Weights of a small GPT-style language model, trained from scratch on English Wikipedia: 5 heads of 64, rotary positions.
Each number is 128 + 24 x the weight over its row's rms, rounded and kept within 0 to 255. Layers, rows and columns count from 0. The size above them is the row's rms in percent of the matrix's.

# layer 6 MLP down, 640x1280, rms 0.0525, rows 611-639, columns 640-671
size [102  93 100  99  97 104 100 106  99 101  96  98 100  99  92 101  99  98 100  97  98 111  98  99  99  97  99  98  96]
[[137 138 166 122 162 116 136 102 108 145 122 126 128 128  84 149  98 116  74 125  66 135 148 120 143 136 154 118 152 134 107 154]
 [128 154 122 108 162 125 109 112 147 138 148 138 135 140 144 134 119 141 184 121 110 101 165  90 120 132 143 111 132 126  89 117]
 [121 108 156 124 100 127 141 115 138 151 117  94 126  84 168  80 104  66 105 146 137 122 134  98  88 116 128 129 119 145 146 133]
 [ 66 147 113 121 163 133 148 119 105 129 144 138 128  99  88 173 137 114 146 120 108 128 100 116 131  87 116  96 101 118 149 112]
 [138 148 123 117 144 142 149 188 184 146 114 142 133 170 102  87 139 126 132 136 132 146 104 146 130 148 111 136  84 134 116 137]
 [122 143 151 136  86 162 124 157 155 172 132 142 131 135 121  78 106  86 141 115 133 160  76 137 131 131 106 107 109  90 142 162]
 [112  74 124 107 111  97 124  87 177 121 137 122 153 110 128 110 162 100 114 133 111 133 152 140 127  98  92 154 135 156 181 156]
 [ 93  99 156  93 134  91 143  84 136 120  95 179 103 130 139 116 135 170  64 119  76 160 156 122 132 108 120 118 119 131 140  97]
 [119 123 126 163 146  89 163 155 151 138 141 127 150 103 129 140 135 122 161 167 157 169 157 133 136 153 126 158 157 108 156 136]
 [133 152 168  96 143 110 117 139 149 106 182 151 121 135 124 126 110 143 122 147  94 139 143 128 132 115 130  76 138 150 156 122]
 [134 156 133 136 100 151 123 131 110 120 138 111 116 112 126 147 134 155 129 139 170 122 166 141 139 134 118 160 155 115 163 128]
 [136 117 148  84 100 143 126 116 116 114 149  99 129 147 110 126  82 122  93 131  74  99 133 116 135 124 120  72 115 138 114 132]
 [152 134 187 137 143 149 126 202 108 101  79 138 139 139 101 158 125 131  90 175 179 105 153 163 103 157 138 153  88 131 151 158]
 [168 132 140 114 165  94  88 100 107  95  94 135 155 152  92 133  91 116  99 146  86 162 160 130 154 106 141 114 144 130 164 102]
 [124 161 138 146 125 134 143 150 122 106 148 124  92 133 152 161 139 143 108 148  87 121 182 143 116 166 121 160 137 122 162 132]
 [129 133 135 119  97  92  97 112 161 108  79 126 103  88 153 129 129 158 148 133  79 127 109 156 170 130 120 164  96 139 127 127]
 [151  91 119 139 128 163 135 171 133 120 126 123 125 109 131  50  89 120 146  98 129 123 134 155  89  77 142  95 125 101  89 156]
 [106 126 158 152 126 178  88  91 118 117 152 130 193 192 145 115 157 158 108 106 155 144 105 129 100 113 148 126 129 100  87 120]
 [164 125 125 132 145 162 176 119 127  80 102 115 128 165 117 138  96 112 165 144 118 123 154  93 120 119 146 118 154 101 139 124]
 [124 177 115  78  91 172 143 177 125  99 105 124 175 119 124  67 129 145 101 115 134 102  82 175  91 151 152 144 145 107 149 146]
 [121 121 126 107 164 109 150 133  78 107 115 152  86 145 149  99  98 158 153 118 177  94 123 126 125 135 165 150 107 123 133 144]
 [ 97  97 130  99 106 100 169 130 159  89 123 142 113 150 127 130  99  87 142 147 139 114 145 125  98 112  97 157 127 141 136  72]
 [137 139 151 136 153  90 129 114 132 156 135 124 125 107 147 102 105 158 132 120 157 102 159 117 121 141 118 130 135 135 129 125]
 [ 92  92 129  99 129 141 162 125 139 134 182 122 155 129 154 139 131 130 130 134 146 119 143 115 117 104  74  94 144 144 129 118]
 [108 143 106  93 145 161 113 155 119  86 141 100 119 135 112 129 131 133 102 128 152 125 145 101 152 161 156 124  99 135 152 134]
 [ 82 159 138 155 110 109 114 120 129 145 102 109 143 125 107 106 103 140  85 116 107 137  87 103  75 116 105 107 159 120  95 103]
 [130 140 143 131 142 141 170 130  94  66  80 126 146 122 177 108 115 104 147 155 143 152 144 125 114 154 130 119 157 125 132 155]
 [107 143 149 172 148 124  98 130 173 122 140 159 141 104 133 114  93 102 106 116 136 137 160 158 152 163 120 114 167 137  95 119]
 [140 131 123 133 126 126 178 146 119 135 165 157 177 114 156 149  54 112  98 181  77 127  99 111 116 149 117 127 124 119 100 135]]